{
  "head_dim": 32,
  "norm_place": "pre",
  "init_std_up": 0.0709
}
Each number is 128 + 24 x the weight over the matrix's rms, rounded and kept within 0 to 255. Layers, rows and columns count from 0. Numbers have three digits each.

# down: layer 3 MLP down (transposed), 512x128, rms 0.057, rows 120-219, columns 0-63
# up: layer 3 MLP up, 512x128, rms 0.228, rows 121-220, columns 0-63
down120:100152123092148155128159140119130155101140100105101127121123079104147110141152156131097161135104126100117156141108110075169129142121123097115148118189168121136143140123170141122116141087121161
up121:168168120137120130121147105128131157102085139122134178123101103130096158143139125124110126155135154077152100167134089130130156125122137129109112162113130120126125117102112117139157137110125093
down121:120072127137188113120144138152131113127109135106109123117152090091132113094138121121077166127128115132129150104144107156140103128179161144103110085149162160157104131135158158133076131113168140
up122:105100127152140099122113100148106167134122131132139126112102131151167114116108110097158112134170112133123121137106092082136141094102139138130124117138127133120121108084109137100110145119110127
down122:154113133156110181144146110127116121156122145134071130096148128089154104155140114125070162129147114111137135094144090113127147129148121125159101106161114169054117094118116096125143115138179139
up123:095106173106161130132129158130130124128139142139123100136162118120106166136155084126133125119105198208119105103111104131148124130106115102146095129136075123142106112131111133150140140094128113
down123:117135140141107150124139128129139135100156168098163133108149163114141123152101134143138116142148078122117175128209126147140127110146135117103103136124118121069114121127125146089134151109143127
up124:148130075128115107139119153110146106099126114122130164117133126131108121144130149154093164112141151138137113129167152162121131125112127121121121157123146126127094118148091160129135082119125109
down124:103126143113123124131168154132127121123160154109138107142118130132126130128160118134127135148130116133082155127101092078146123114122145140114142117092170105134106123127123072135115165157126107
up125:095107139152163126203128125126145095104111084149134167141093100108162129103114140119122093129139153115134102126137130093081181124127089088122114140147102168150163091115143102102119154121135149
down125:136103123155203107137116100085179100149157123159155099175128128111119176153120126126126163117158106118121105120135154136092103095161121113084075096144107104123118110116143069084087081148154150
up126:125135121154122120132115156138173118125155128117171173126106117149105132105096106126112098120127087156121109131147128155075159084129141105068136122127104123112170150138146114104153146094108115
down126:137176163114142096175153117127140154148095140129188102122186164109116141115110098132097141068085127120171105149133095124156178135145162133118100116120084100139151135140109058132147130082121132
up127:099124098157121158126085107138128150169109129106081151071113102117126150103148134085109131149102145153158138101124121114094119109111136120089149149109141188119159142135178113127118100104142124
down127:095135108136105114128200185176112133110092111149127087153154166143146135134112116151134134127084166085114145089088119104126150096153097112123103196180115124135165126159111114133171124113160147
up128:102159118112130155109149137080141210107111142080151080152105116119164133165070148134122159126138134124091126084124115106162108137139161073129108164090136130156138116068155147116114118123125132
down128:121133144131129130154108103138105120124101117149116132144186137081101096112170135094125120137112145098102139157159095153073160123110132161119094130107148126090129080157074130125165110129116130
up129:114135134169151117124154151086167137121131150107109149171137098151137147148109133148138146123135137108119113099118123140092151110122097140120092100130150111094098136133091122178140142135107130
down129:144116108114148160111137145132093110132074128127119130115100136107109078093101134140100128129110131144150152138127131113141136128100119149121148137141146138101105134176089091139109127144103117
up130:102124164149116161129163127092118107109096163161143171140144160130070136179079112115095048149132120123141113173134164047084147092125101103129101178135105110151160129062149097141123137096113139
down130:109149100129100108083067058177107126113125081127120133114092145101101058104139121168138139134090069124164164144122139109142138110144174129120143145114197156147087150156113166126152117151109081
up131:120113134148119111121148131160121096105157106150103130155171105131129119114133108102136135140090131201120139140136145130152114181116145117100153184140112152117096120156095136133126154080123116
down131:130098133152130170157114128099100101152148154123161140178106129105130135138122139156096104078126178129143115138125139125102108099157116171094073153133111150105123181113127092119099089126132152
up132:084169158195150052112125122123151159115168144110103179134121109132153169105105157105148132144162120190152125127111146110139110175129145143100121126131106141090148129070128114130139184084140172
down132:154172162108118115145152189095113118147109140107111094149108100141108152113111103129101181099136167116139123143177126138184117104151118129115097093047157113173115087125167138091167104103206147
up133:142125126113148144127087130125153103132162157148110142149125131111100107126100134105116141119144127110120131159122128098127138128131131098119117117127137141144123095126154130127111127105108135
down133:131137128131113109141130119136123112111130123115143090155115136128115153161137123102146131109105106139110120129113163157119112129121145173134133137121144123115121104157125126136161098131132139
up134:125143124135138148158141146119159080119083154125107096108144121136106134164140120174127150126078123120138139118114114137092149145123113111124106127124143136160127125107106120121142086148160099
down134:061111144089099170109139101119116138149112128123097150123086144110130103102124118097133142129139137089128124150125093121134137119114149118086151130133139095113115151146133104156089130127115143
up135:153150086127120166121145105110138094106133165158140129126085103109114139088122125151155166140130122121122140125117131116165079126129160145154149065128151098143131107117098134122153099125127179
down135:107122140156154135129116123104156120135124142107143127090142107134162125151172110121123128144145145166123121132153155143135163109098119119106119131125102100146123133129141098140101172139127139
up136:108109118128119096135177128166143126100130110153139125147151145117120119121146105143127125144172127152157120127133170157129086161160118142131103123158092148109131126112180132168149125080110086
down136:127116112126120160150117152136121156149181173162133150162152123111111118134128140145110127141156147090141123171161131163107170137157158103113124097105124126162142171101133096081123126104161096
up137:113146096130138134089128103169160133152147188141097185093130157081107129109137109117123102085119136109160109114148136137150154125078149130118141151123121131116120126138141122135128144098138114
down137:172108129103152143121115184174118122095109119119123117126136116145113156131124122121145129121136140124094138100102195085161106098160133135100105148162101146182090133135108101141107120157113143
up138:082114137131090144158107124124121132105135167127157130100110115176159141126142133115128121148105083138117106143147143107210118096152094105128183152162173107139145131167162091162149099151098092
down138:196135091148137116118106142114142126159126135096170139131112149110131138115117097118150115153125110097119126105084107111135106131188099135162116162133154107115117114143096109100115143149186106
up139:126144117083132095125113129160104128146116129093135163175108121129122113121143155091111144134119153107138128122112116105124123145129113124143153144133130126130115158100132152164118132119101124
down139:143164136135141129100118151104093120101125111143151124110143111090143142147138138146102104131098120115144166142113145141137150131115143118160136121148126131089138151101125114118102148122140122
up140:116171147124151152129101139126074114146125136149097109143149117104144134156148170117106119128096104126136132114140105138092109160126112101091131151096127063120136118110128105130147086137084133
down140:122091145148137118167106143124168152159102086133136147121094104151141147129132120150142117138117104144164146154129147141160155133141193098146114149144154087122145164127122083118108136155109092
up141:120127125130117121126150126150113137123129094121129135139136131137106160195141121119135107132115137104150126120126111099108129120105097059078150077126106136142143135173133126126134134115106113
down141:142116117155112140129157115143145143113143086125119118141100096115151136140128134133103125148132147179139104162122120104143124127080132109186137117141087134125129134140153127146136104176129139
up142:116146128166095082180122133102126133090107126137148116059148126148131178143126190153147109123114119140093146082105154161199119134104084126157183136154072160168166123114154152129154116138091140
down142:121122152137117103097144203117093090097159149113144137142129123094138166147090147113104129113137123114151120162127182102122080166105121097132118116124115159133116133170127186091126153136125110
up143:103160165130072122098147106117149106108105109126108208122071122102161156116172103160139090161116140103131180120131120131139085145116129157124119132150101105129151114133127105157157143111091128
down143:113137171148113126174122164226135120088135119127104147147115157189129137114156110117125132170149134118126089107105106104142144123088142088129127127131092116154116126148113132150103117078123133
up144:105093152096119104109167086114147137125102125138077143114104135168118134135097143141124112089115155137127149098128113111169138115153138110120106137169110110133131119148138142095126177178138114
down144:133143132168141166118089157117153163164148098131121137144137091139132082125184128129107108111168129110145139128139106109104141106096124124157100154131164158111136130132121113127124114155118121
up145:128093121108110107108166120137092115165051112122101113170177121145131153144119162057140132095128165077093115104160103112161141110131121163134097163130088119095160126145134127135153120081109152
down145:090180137079135140087147140140159089095150118133155136087085151173118093116109139163147125161125105096136142155122099130078129160151149103141130122131134081134153149120142154149159108154101088
up146:116099175149132145165102147131109071121104141155141160095095119151130110116128120139106159119125129155134165155087130135120121137098133086139147135169108078141158115169111146146100145117115103
down146:118131155158132084109129113093164121181119090115137115129107124174143140113115113106077141126116167125144137118106141136161146100101106141103131092079129148124169104132129131119149140114091110
up147:112144122145155132132129118110141116145145166145154114086131137080113133104126132137156130162175069119144142117092118125113126130136128119140106122119122155084174119121084083163139128126112109
down147:137139156100120148154122051127161121128106122109168149153091149168148133139111093127127110179125151107131145140114115133123160140130158164123144166150079100148142125134150106121124158115157144
up148:121135116155136116144127094155126129133143129096103131115131137163140161158103135115084096133143127097133164121123159147128154139141129153121115118124116136122125113123124138110119136090122134
down148:115116140096111099110119136121126101101133129158161110124132123125115097116137134109119151129124150127096123121142149110139103120157128115105132133137101129116100125149110119146146149140133163
up149:116100146128098156100133105175114132135111145081127131112077129159163138155127138131144141143100104142102120139108135164143128112132121131126156140137130129119107111109133133107116135120117130
down149:141132129098128112123118090111147129133134117174136096139179126087103153135134115136141111109106117123149135116160128135132089124110167135122121119115123124119125140123121083135148099107131140
up150:151116103092091140157138089175154126108138117067141097107200097121102131132147149149113129141114120114171124143072093137086120128165124110129123128102115111169178156131108077155097169113105107
down150:115198134128169148137160175109111147114117157095088135146082126133144158132121118104117119141143124150108116101096142140199137130127153170115131182100120131158135131118140155138101128147104148
up151:117123155140132112113083134133119175175143146151120112133113128153101148106121107098117090122125111148114109139103141090159091161138102142143114139109094124112131143141098211177096112121110101
down151:139130099124133116100130135104146167126121147126194117143112181161109146110138092167137148121097097077127100137165115089121165165112170135084125110097091106142124146120149174092122142095062115
up152:109116100162130130132112092117128113130165124155173119109109133120136145136150136118129080121151145101119163201164163130093124116168112064138136151105101156142133114099110165154115134125126121
down152:082107159136097128169116133133122110120149132162130132120116151156156158116127121122118117167090131122135124143109181127096130126150139148100120132133146148126135143129147129152112130097158164
up153:119094139098107106067125118145106140180150137148128155143137105110141142168109132128126104151152136137158130092161156156117094159114116156152167114157057174169138160137131102150158109140122146
down153:117143128140150185124104115181167172106118163114115135129147138122174088124151125110161147140114109162110161117115140135127148132124101162135114143057171099193135093118146119113142166181132129
up154:130145128106102109146151106129172186104104112152124134105105115108134160149150155130113143142121113111116168129103130101130094114138142099135132145112131123175123123147137153142132093141119117
down154:099126101114148132122099096159087094151123114118159112136151119153120150122105130141087168122141131152124081140126115165146098136139126152141143131152103161116132118144115126140136154132158162
up155:123128144119107155091079119123145144130146149107138126148121124104113109123126123177110110136099135132132165139112123148095154143120109142171107165169112176079154112103138132148126148123093121
down155:175161115126101099147111144137133145145124138128088157167148146179144130138125132147092140127161157103119120162115116135139103124143112070132117135134107120145123112158127094141165139127108102
up156:134135138139114110099166140153165171110122149098156110145096163101117131165124129119167133135158114122139136117137111147139125100115123150133090087100100114092151092162089106117126157130138118
down156:130114160121152175134104103114096134113124094116083139112149167131120128127112151162102118115138090097136148143144143121111106139077142140107127083169098103112142075152103123100140079141075147
up157:142109178117175145141143071140099178094130153095146097130132102115126151122096157143092152111182130117105143109101115153079104089160111118151158112152135103148160119162110105130105078136166048
down157:143109118093178103093096037099104120131149134151150080177121102147113111164126127057129098094191147195145171144127116156140128149092095147180147116144100119151145123134152113151105114139124177
up158:125113073168138178138105137138115104099133116081149110143120100107124163099119149117149118084101148115109120151069118143121141103156170155118116149134126136119098144103137156134074099111101139
down158:169169143165164168133128134101132119127109105176127141149094094155124141123181122120139101069157138124123165108121135118082168188126152145120121087079178147135108115151159175097088131084097149
up159:137122134179117136140138127121146120154079153164134157149119119147133127149114106183128127138122095147106131125160095136124118155094137119144162154161150136102108119123126135146087142120156137
down159:118137120125154125120095072122129119096111109123132119094161116147136121115127104085151160118106137195109102105104081099124135108138104145142127080117115121131128144123113110099134137120136148
up160:108141134127120139124120137098119160142120151117132190107139129155175171119119087103094132112109125149123134118166102137092123127124117110113135095112104122104115112143127099136119164086122129
down160:092156097175100106119114043114134137128145108113094102110144127168124125122114149148113142129123096091126149146121107131126107129090136123143160120157153151099078082150121118103128148181139073
up161:138128118144118152136164127122111140128126140145130113083127120145140106092107139121122139088171108132144145158165122111156106126124144143142118148134083143130109150096156113137131105115109073
down161:125099121155139119104119093134136142136137104140101136175161108127139117169138143144131146116110175149130104139130167103103110117112114139143134120124146111124131128156171141100100115140149118
up162:145180125124151131135110188162155108100122103115125134074097110130115188159094112121103151125135150144157127139175127128140126146112159080165116181136156141120091085143142091112176071143131141
down162:160107125136142150125118119173104118169113117102101130110145104112145102120149159111125110120103137131113150119106107080105072121120089113071116064077108173128127134095107162143088145099121127
up163:136078138151089116120118177171123140130140156118158096144144125134148171126139126132098122105144159123143138136130164139149148135119138130165114164142131152115146137143123164097133108091140136
down163:131159104128120132163115080147138114155126136121152151065153132122132079144069124103107081107154107076123127104109117135141121117133134137099135135135145140123140129143130113126130166117118131
up164:107147160158137112147103143110136117129123142136124148108107094136132122124123129110164121091133149121148100158155155139135114118125101078119143117130125121162142139133093107143120175141124130
down164:142093104105143128113135141108129121129112114154146126151144138141140153139150136112135098093120113111136131150151097111122130116125139099129098157177154123106117129125123142099118093128156151
up165:126154125151121079125153144182133145122147085055133115156147105150164103086115135117085127138176134145112101159098156158120164056163146169129142119119138162135131109136145149122106150153158161
down165:064102134170038114157159123112168133110124156158104137167105125165086116170135112143159149107097149085137107109125122121111117158076099119109109165101137119167071109101126105106183155114128091
up166:113198138115109125133106153135147128102156127127165131127147092161106129093126125112142128067118106156118106108116128131102129132137118135110133147117119118132081123143102147141124176115147139
down166:121099101126138136167103109134103119129112137160105164156142154107108144147127132172127102120111151102126079150142111134156116136129126123102166121082109140115130133107156142149152116124099122
up167:109177165132088130140117113158153153145134143146100154113155168125116131112105162127100128129076093144079104104108148095119159162111122137135112118134133113137148171135095140165111111126122139
down167:108118114155133141092095107174115112161142087128131133129123120132139074153142149090104121125101141127140174129137117129118131098117108136121125120143154113090114148103098102141138104104147156
up168:136137120149153180093156093160134148072146134154133142139121131115083100134128151138108093148117099113117127096129089116137146130137115152111138113167106133117095129121121135119159116089108113
down168:116111130119094106123147155140141113140139136103133139123116134112160103140111137149124140109117181065136132167109098134128193127162124146110132120141130077111141111133130171167095137160115118
up169:140133081170147097107148135137102145087129100108101129124135115099168117131076123128165126122129134106092108156103147144161185101111130104151169149121122169143138082138143169119121125127184086
down169:154164120083148127088143148102150128114117167164162093125115151113133079125123146121137128135100154093103141110098139218170117161114149116121176160143131127127159117133170100133156105104093125
up170:097158133146123139132153102118107171099137112133146073096154127127106134058100100163120160114135127142141154098126114090095123112155115147121140121100140104125120086141108124118116081173136124
down170:134094127160147135109105124108155134152109124122178117142158135161088104128159113154134146135142147186134114102155154124152123130106116148123086076136120128110125144145136102111129168142138116
up171:098153118099148121094106161134143123136134158101150139100110118083174116134131101122132076181143143112172135154129113171123148098149118133133124144140166113088122072117118125132142125163137118
down171:167112082096105100099131145143176137165111145122178131138143115133137087125127100117105160142109089117103134113153154141140123112127154133117163112133159132130149175123156138108085110167117123
up172:133147108111100123127109138120110126133124144132149182106093117094137125145101121108108127132152104113147099160117163093132154107128158108132134108142137146163143114122120138105094139146138102
down172:141130109122115150120101116109138133137112130118115188136124125139136147113134158113110138136119116133118155088151124136111147167101169162107176104144120165117099096132163132118160088136103093
up173:118168171130087130141153145157131116135101136105114118174062088137185118082162135141099141112103158127107086134141163135123140096168142162137125121106118107119128102077179138154120122136142160
down173:121113129137089145140133008163127142140114152137132084136159128126138119169132159107137136117111093168132125148107107111132085143128088134137140131133217122170111168123150126083123185141180157
up174:124147109166109117108139149132082184111131147124122095131116126097133137072124120115119116131122153163131177135094098116156105141154138128184129130098152138128113093135114145136143127129140119
down174:131113130164138136127159130129090139056078174163111147095110117159147161153121121131123160160089145144124143152140167154163121124142148163089158136136096110126075123139123107096130122167143211
up175:114121133099114126112095125107141151180136174133129096117134129132127119122113087149069103106112136114132146138153175100111100116155120130089147130118091121171123134117101137120113159118150147
down175:120137085096145147134114161136107156098115125145097139116126151140152173088158144153130099140165151116125107146124109110146114131075108105139132147105111155116111136104130108103116152121102159
up176:102124087126159118130172100154117146082143119120090172131124130120153142138090126124153129143176127138097145137151171140129152090134135103164163157180146149117163128159109152117169136133150126
down176:140135151107157098136157119159135148170153145162174143139131146116120132158143147128154143150129161082106115127109139122134145171141127138138141150110145124085141136113149152097172101106095143
up177:173103112142084125106128130123151119115086184133126148151162111115116162147119127086128100130104121144118167141099114099061051084157110109146134109147164139146118128082083111158117110051185130
down177:118137121148180067105141163108115142162158115125187105127118141115143086107121124148114186156158121129110116128111108180096170121080155046156122079135167153134118141135128128157129121117086173
up178:103120141129129185121116128142108142084073145109087146161106124115096125159106083094146128163119113131107123118126142108113129150129145119129141136157140162128151120150151183144150137111151134
down178:146105124133117112124127109090127115132124106095143131153106117126109186142135144093127173156116115140110146144131109121109147137157119186131095097152140133081158108124102112142130123123109085
up179:124122156141123120168137124097110132111143120082125148151129116125126118129149154112149115145077093117128123150143141135111146132140127142115119120098125107127130118148121132143144150128165122
down179:129120126119137112141113104139143138118120138119114131140168159157138109137124167113127120131119105130129120143104121124136117114111132127133118106141120133111118155143132117114140131131105126
up180:132149120082113143081130135102091172073139156145180157145122089119106137208150169147091126120112126112100180139145143162140129117131182089067117181095142095104142092073154106153190130080144129
down180:110130121122192102128151197077083108131092135142175135108092087152121126167100132147113120086141155105180122100148118190140123075165150145128148130135071103179098131160122133125147129082127091
up181:141125071083103163138108159159157114132092090103142114110119099132110127149122110136109099133129148117116118130125116118167151110105130127151133160141096128123141097126137157161166135139135117
down181:179114143115123131118114170178097096118144099136120137155145143118109098130121146131068106118139137107111178122113160106124114114084121099132129100132128167139134131147135101118121140175165145
up182:116144079131129160121111126184102122167127152126153097147155142129168120091121125105130153131146142096137149127175151097127144070145120137130153100172128123114121105109090128139161138182078103
down182:109109123099143112089162149157136157097138147174098111097129151163136150112126118140145125135125101156139101112120090092149136122139134125129127083122118089138126121131126107095110137155204122
up183:147144111096123108096109134117119102130113101134136107133104141118129152165102091137149100135119149137133159146157105117145140123119110124130160115138134119146126117104108154145151141119096155
down183:139090154117161095125183130142141142140163146100155114142104114141117115138121138123101124112142112129151104154119154124138136125174175135095141105137086140157148163173139126082137101152146139
up184:125135081131103093127078145184111083156125116117134129065118112108152173134153126115143114114175135141102104145115101125110151096155137115132144137146142153136095145137133143143110144132122108
down184:133141158055122147098127131153144136121149150137082107186152122136161139151130125131106107126127127048114138118125119108156105128126120148106120135104132117141131110104153137125106128079115124
up185:124124123153124095071124152144126124106125134081160138148116100142128124168133105105128142117145134123123119136124104140080108137147141153102098126125167113118081119111109090106107154117120115
down185:100142115110126127152158132134123152141171093171103108111119166134135116127138123136145103143096106156090116101127143128152110119137122146141134128093127086132156103143130128147098121137136102
up186:106163083078128182153134163132118119136120146114104147142129144127142160146113147110108141141114123122113151109127151127098138126145156141095159115136133133156099111143120092152124142123156156
down186:110150145102165154119120020124104139125162134163148154137130148115141152116147132108137137077112133106148148154129113120130138128174139164114128112132151165104100142119071083104126100127155132
up187:173134139164123109147125137133113132155144137130136164155131098145147139088122098105130128157121144130064119131128129113134123084145120131141118101138127106085170108088130107147113160161080131
down187:144123177135131171147125122147168119076124168120145129112153125132126100133132103113109173119109140154153132141105101150134156133157142134122145144101145162146095115179125118115117143170119135
up188:084120109153112151146117146136134116128137121152146100091125123097160122117142140140139107124143171173143137121117176148155135131128127133140174128107130115134130147101077124120157092120104126
down188:154125184134118131133145137123157145139115109130072116143134098136136130147121171103127145121109189164122121124103100116124102142100145107150170151107126132101133073089149072137157098166127152
up189:167137166109138145130123117139121147089136167142129060130143103146170152149089102170130111180139164132141093134107115138107141130135145082144116144133167181143185133104125095155097133102075124
down189:122158053130161130160103139159106142101168133107131127091103144134123138155146098141128113111100115128081137145123124144121127132153143153146132140124123130091189185065105105123136114168094098
up190:110146135122140121153135159121118137123124139156147071162100141134114126136106127115104119112108131118131118091115129126107119120146141110131140137158111135114128131139135132145143140114150115
down190:113124140155114134111123135137118108115111090155117173130109118127139118131125134135131134136179120121102126113135104131167111118157112103127151108147132127153147138165149126148138146141128118
up191:138113127125132138143133146133124095152123134091118115097145131122148157122129121155140098121141123123137135137135111133130130111152111089121153142127146107079149098096113134152149114107122112
down191:125111167145151156151113140132107126172131135128085137120112128114163154146141117133128127132127116133157165141135093148132102136148130139149123122091120120123131110150139149092109099101148136
up192:107126108127125128104081142113155116128148114110123141100181105116130133107137124120105146153108125106128138139193125117151123150138117091142191168074121107109125114086106152144132167112143124
down192:145088123073150148159113075124096133091167134058094132109118147144110131123112120137118121085101145120167138131098095113170083128106114181133135106134116143152146105129156156091124078118113132
up193:126128144174145155134122105147084160139154148132166125088114120122139148132129127153134109114077123128149120140127132097118134139111129082150156116130145115133139135131110144150112135141069115
down193:104082117152118144162085080174145106130111154128135096121109110119124111173110099128111119140140148160123075134120094124137122143129135176162115162123115120127133119103119135123103131112136139
up194:113100145099130166115125131113160108105155116119129145137117111116148126121137093103114122132123132120181113063161071121157133133136134090117159097102077116132107128107165116129133142151131107
down194:124118091150148146102094129146103134097137124104124136122121142159128150177120135135151110128104152140190123136158106136173123141095167101114123128151107115119095150134122168138136138167141154
up195:148122173145142146130136114108097130112082181119163140122156114143119119137111114121108128115142112131138146123149134107107121146153150112116145123158126111143142113171137117114113116112135099
down195:166121144150140139102135054150142170153103103118135142130141102104122144149121113103184117170128092137139121126136094110125107130147100123140087128120140118122134103129186111141108103128128094
up196:121135154133124165151117109101137155128091138113131144123152111150132142141133092173100126154083155160109079109133146119123101072115178135161147106144173122152141152130132165141128125113126061
down196:085076144093119123116177110141146103110093192149132130101100169137083098119126120112153100123155160128094148119150162122143158167122144133100106155142093144130152147126082142139109164148120135
up197:132145159134093149189153121129169153120162141127119107167117140142126129131127092152112131126131114152092201132164117158179133139136105132130160137179097131083173141130115101130151158080139092
down197:147141129107104161186126135176165125139117171143137096146140170118101148159153157133095071153112127151139086134089128089163144138113126148136155143131113123142177155133062134120104113122120100
up198:164135128104146122136169112121134111119148144114122145166120117143136133104134128122128146132146155144095158104121110118158143111154137126138177136098114115116133127143122152134156097108122120
down198:159116120116121120078116137100140131133161138135166106144134107141141103131134131143154150124120132148147094115146115129122109124102127093137129108127141093119117120113187126121142117117153172
up199:140123088138142139158136143098126140129099109101153122147135091082147142102119130117115162124118138120141170153116064146190134121093110123114153150122129108181183084147146106136127119120136124
down199:134091094124119114116105149109112109134181128098093091133119083121121136152142133128145127141131102128130176167146136122113105116171116072121130139135084128162148142101083139189113179111141155
up200:127098129139101113133102159120152161085122145133129137103126123122155160118129152083108138182141152127124137130118101171164103112085090090133142074126126106101105072112128131113130108156137139
down200:076155133076154076120109125144152103147165081098080090144169105138094094158116148126187129145120132065124141188163181092110130154140124096115089102121146134117148097142131175125102106093124130
up201:165172137129072165129102088157129141120082132123084155142151095133098160113122100149113110150137156103117101181113093124116124142137181130169174148123130118130075124125129147131047101111143123
down201:107100070129148136150137129100134138109120108135175088150114117155122139126129120153145140108110122178154103065169106109101106158124151204162117122164119152162154129128084119125146096144098169
up202:100123134149144112117119114135135130104146127094172112122130116132155138142094186111156125116137124098147114145106134131104156115145078139108097112131139121124148113150152115089144147185196078
down202:117134128081113176137151092136116151101082137148112102135079115147128117108156169128163115105118170128140087118161101141174124136064138127190147143114134129083150118123167133155170096116097146
up203:121144110138140132144156150127119064154105130149141114106092130134130141121144170120123123078128047155129117115129121140081147144163138165125152077154162138155157119149114143153117135141163135
down203:134136159148141076152133142180115112111178125136116158145110133155124130087120131113166157104140115089124136074145094128114148145139180133117119142106191132149126174122124100112178114114133138
up204:127111107080146085092102100086141162092110119187110123126110130138133160118151094133111123109151176125139133131097163109078134141099154100136159143138174146128133106128148094120132107123145108
down204:127132146141188120126136203097123099073128155137129103110130172087100176119138138112106146119123121113131131107134148113099110103131091145118138113132118153087120130113090149139112123146117142
up205:117141125139118111163141147129114105149088126126093139122144107108161124113123116151084134116126105121062125155144105180175148123112127140078124145150129140112157160115128138086154164103195098
down205:157089109123143126129094072127137128135129122163119115139093121159125120161121110150144116118142144117172111136123140131130113132143127105162137134121142147158123122142131139169132080134109119
up206:093089150144131111174083150111135105125100141110116145068119055141135148138122141118114114174113127099119095129103143142153110139140142133135104110109159078092110164104126122158163148122095169
down206:114107131112132108083131097088162156164070156114086126145143122123148128109137147080123104105119117098108101126129166195163125199127150129104097125116145082144108158141152076097157117145209093
up207:131132161102161139142166139122113115097120101136139112076127108127105173152124165148158107130186144082135142127107149168134123128100115087173118143186144154099140113121122121098125150111105136
down207:173128151131156117154194126145106135124120086136158153097096133157179158136130133143114134079130136134135130103167120109140130130100129144128137200128139077151122146116141113104106106139149098
up208:111129094124104138156167118142131145140135101130112142099101121122122164097137137123108166135138164130157111116108103071119138133122112122133123122107149139095142153116093148178117136099126122
down208:186130117091144136153162119148114129129153099155166146111111112112122132136107149108094164156168111127143134176136158104141173129131097144091097114124131126129130134138127133160148146105155124
up209:158110153137141121114148141116163094158111133121104156096125110085151149085140177140136127109190099142137145110113111103130106111147152102103131173134078116153129089079078115133101154124091127
down209:109151148096157121134116171135106144081153127123120139141129158140116128104137118165139124090164102153147121117098111127105159183115129171123132144096134155135104125151124117126158121104136162
up210:091141128130155144116142128127136109128098103119076083150171102131137142117117140155103090179104124139096153130092122170099133142131102133102132152124156102124166161113160148201113144174095137
down210:126111145159174149183091145135127152165121109092114135071157074137156125145121115115165107135143143147131130110071142129124127124084106096134122143125130089146129093130139143177094127137129085
up211:145118116140102127134153105132116143142115117118107114105171096122140154120168132108101142119165153118129112124102131126137176117155139092062070096124182135082136139156089116090125129145126106
down211:119157150133121134140115133146147108113112139096107131196113131111138134132114095122136124136125106112100109130160100105131110087151122143150148120177074105155145114158123134168109118141136150
up212:107138074164099117160128117149165094142126163165148137168092158132111116145136116065092097117126151144120133158109152103087127118105143113207148128189190108174142116102166116118077125116138124
down212:107143071100131118116175120126128149130109139128102090163159120150056089131129130118121107126159130149203179163195135091131113153136091102107119130089108092165158102096136179099127104089133167
up213:119173110156114108148109143137137207130134170096126158135125098152147155133126098137188119146134125153139147116138115091144158141137145086108192108179133134081146177148124124173139148131132142
down213:136171137108113096188139126135178075104133130102083114133072107109163105118137120208136088149123155089130129087081130087088159136162117135172165168141099115135146178097119129115121142107073155
up214:126127120182138097126138146157102141118088152109166087149117089152139144136139152104161099142106139112116090132130116117124148110131128133118110113145092104100127101120119085108168150115105151
down214:137154116118142107138124116102152147125138128120107119141172134131097122125138092137126137109154106132127131148103162119089132128107089118111168185122129133154162138128112163130086116106127090
up215:101150117136119142132106124139153127143129159084192130112156122153152163141087144107102142103112144129142128126076120146121107150136124181139107114158141129120127103119119116107154117123108126
down215:118088111114107122150165116183095117167125085125081126130154119130108152168106102112127090145132123100090093110127142130136148140126152120113097172144162163120140135129111156143089141136176127
up216:124161146172114149104140106121167165116194187120131109139125124104140089120124119126105068123146125078132115118128114144116150153119089119142134117115060056142127167126083127097136100126143127
down216:112164078096131193169098119113100149090138134155096135150119100113105133130147112135099126136124128160121112095105133132147101107107116156148175107136163147146154133124139128100111135110076192
up217:123078140143121154069113169126126135109164150083058114147124116079146128138125145132124145190131076156177131088150145111122186107121125093130166124106136124129108127103093151160120126104129145
down217:188126123117066163142118130126146127139104109129132138114124154119131100112140106131174105126148160115130140078110085117121119118099130151118116101076154191109094139139153093118147162103141106
up218:120150142137105158131132119097169090102087137131127122109106123107123140137151138119129144146127131130134188099120154120117128100161119115116148150145144059154093112143144131127117108128185130
down218:149160131147162143121151137123121121186104101126130119128127135140120110124078117119140122092153123132110094131109115180154124130109194145132092143105105150121123128163102166111129147133104140
up219:115160142086077120190118154148090104098148128125083102099136114133173135170135155148096174142104150141105149133101202112118121125102120122148140117148123141125129196124126130180096159133115149
down219:149137154160157112078163186167144113096160118175091108109177179152115084110129137076178116150129136123138111091139117132156139144107109130187125115088155144169081139123106143123142159144124082
up220:137152184154131097107155107117111090114123107143155135115155136113127110179106126130132124126100109171108141136126134107101130143096115124127132151126126175129140122098108156127147051134141118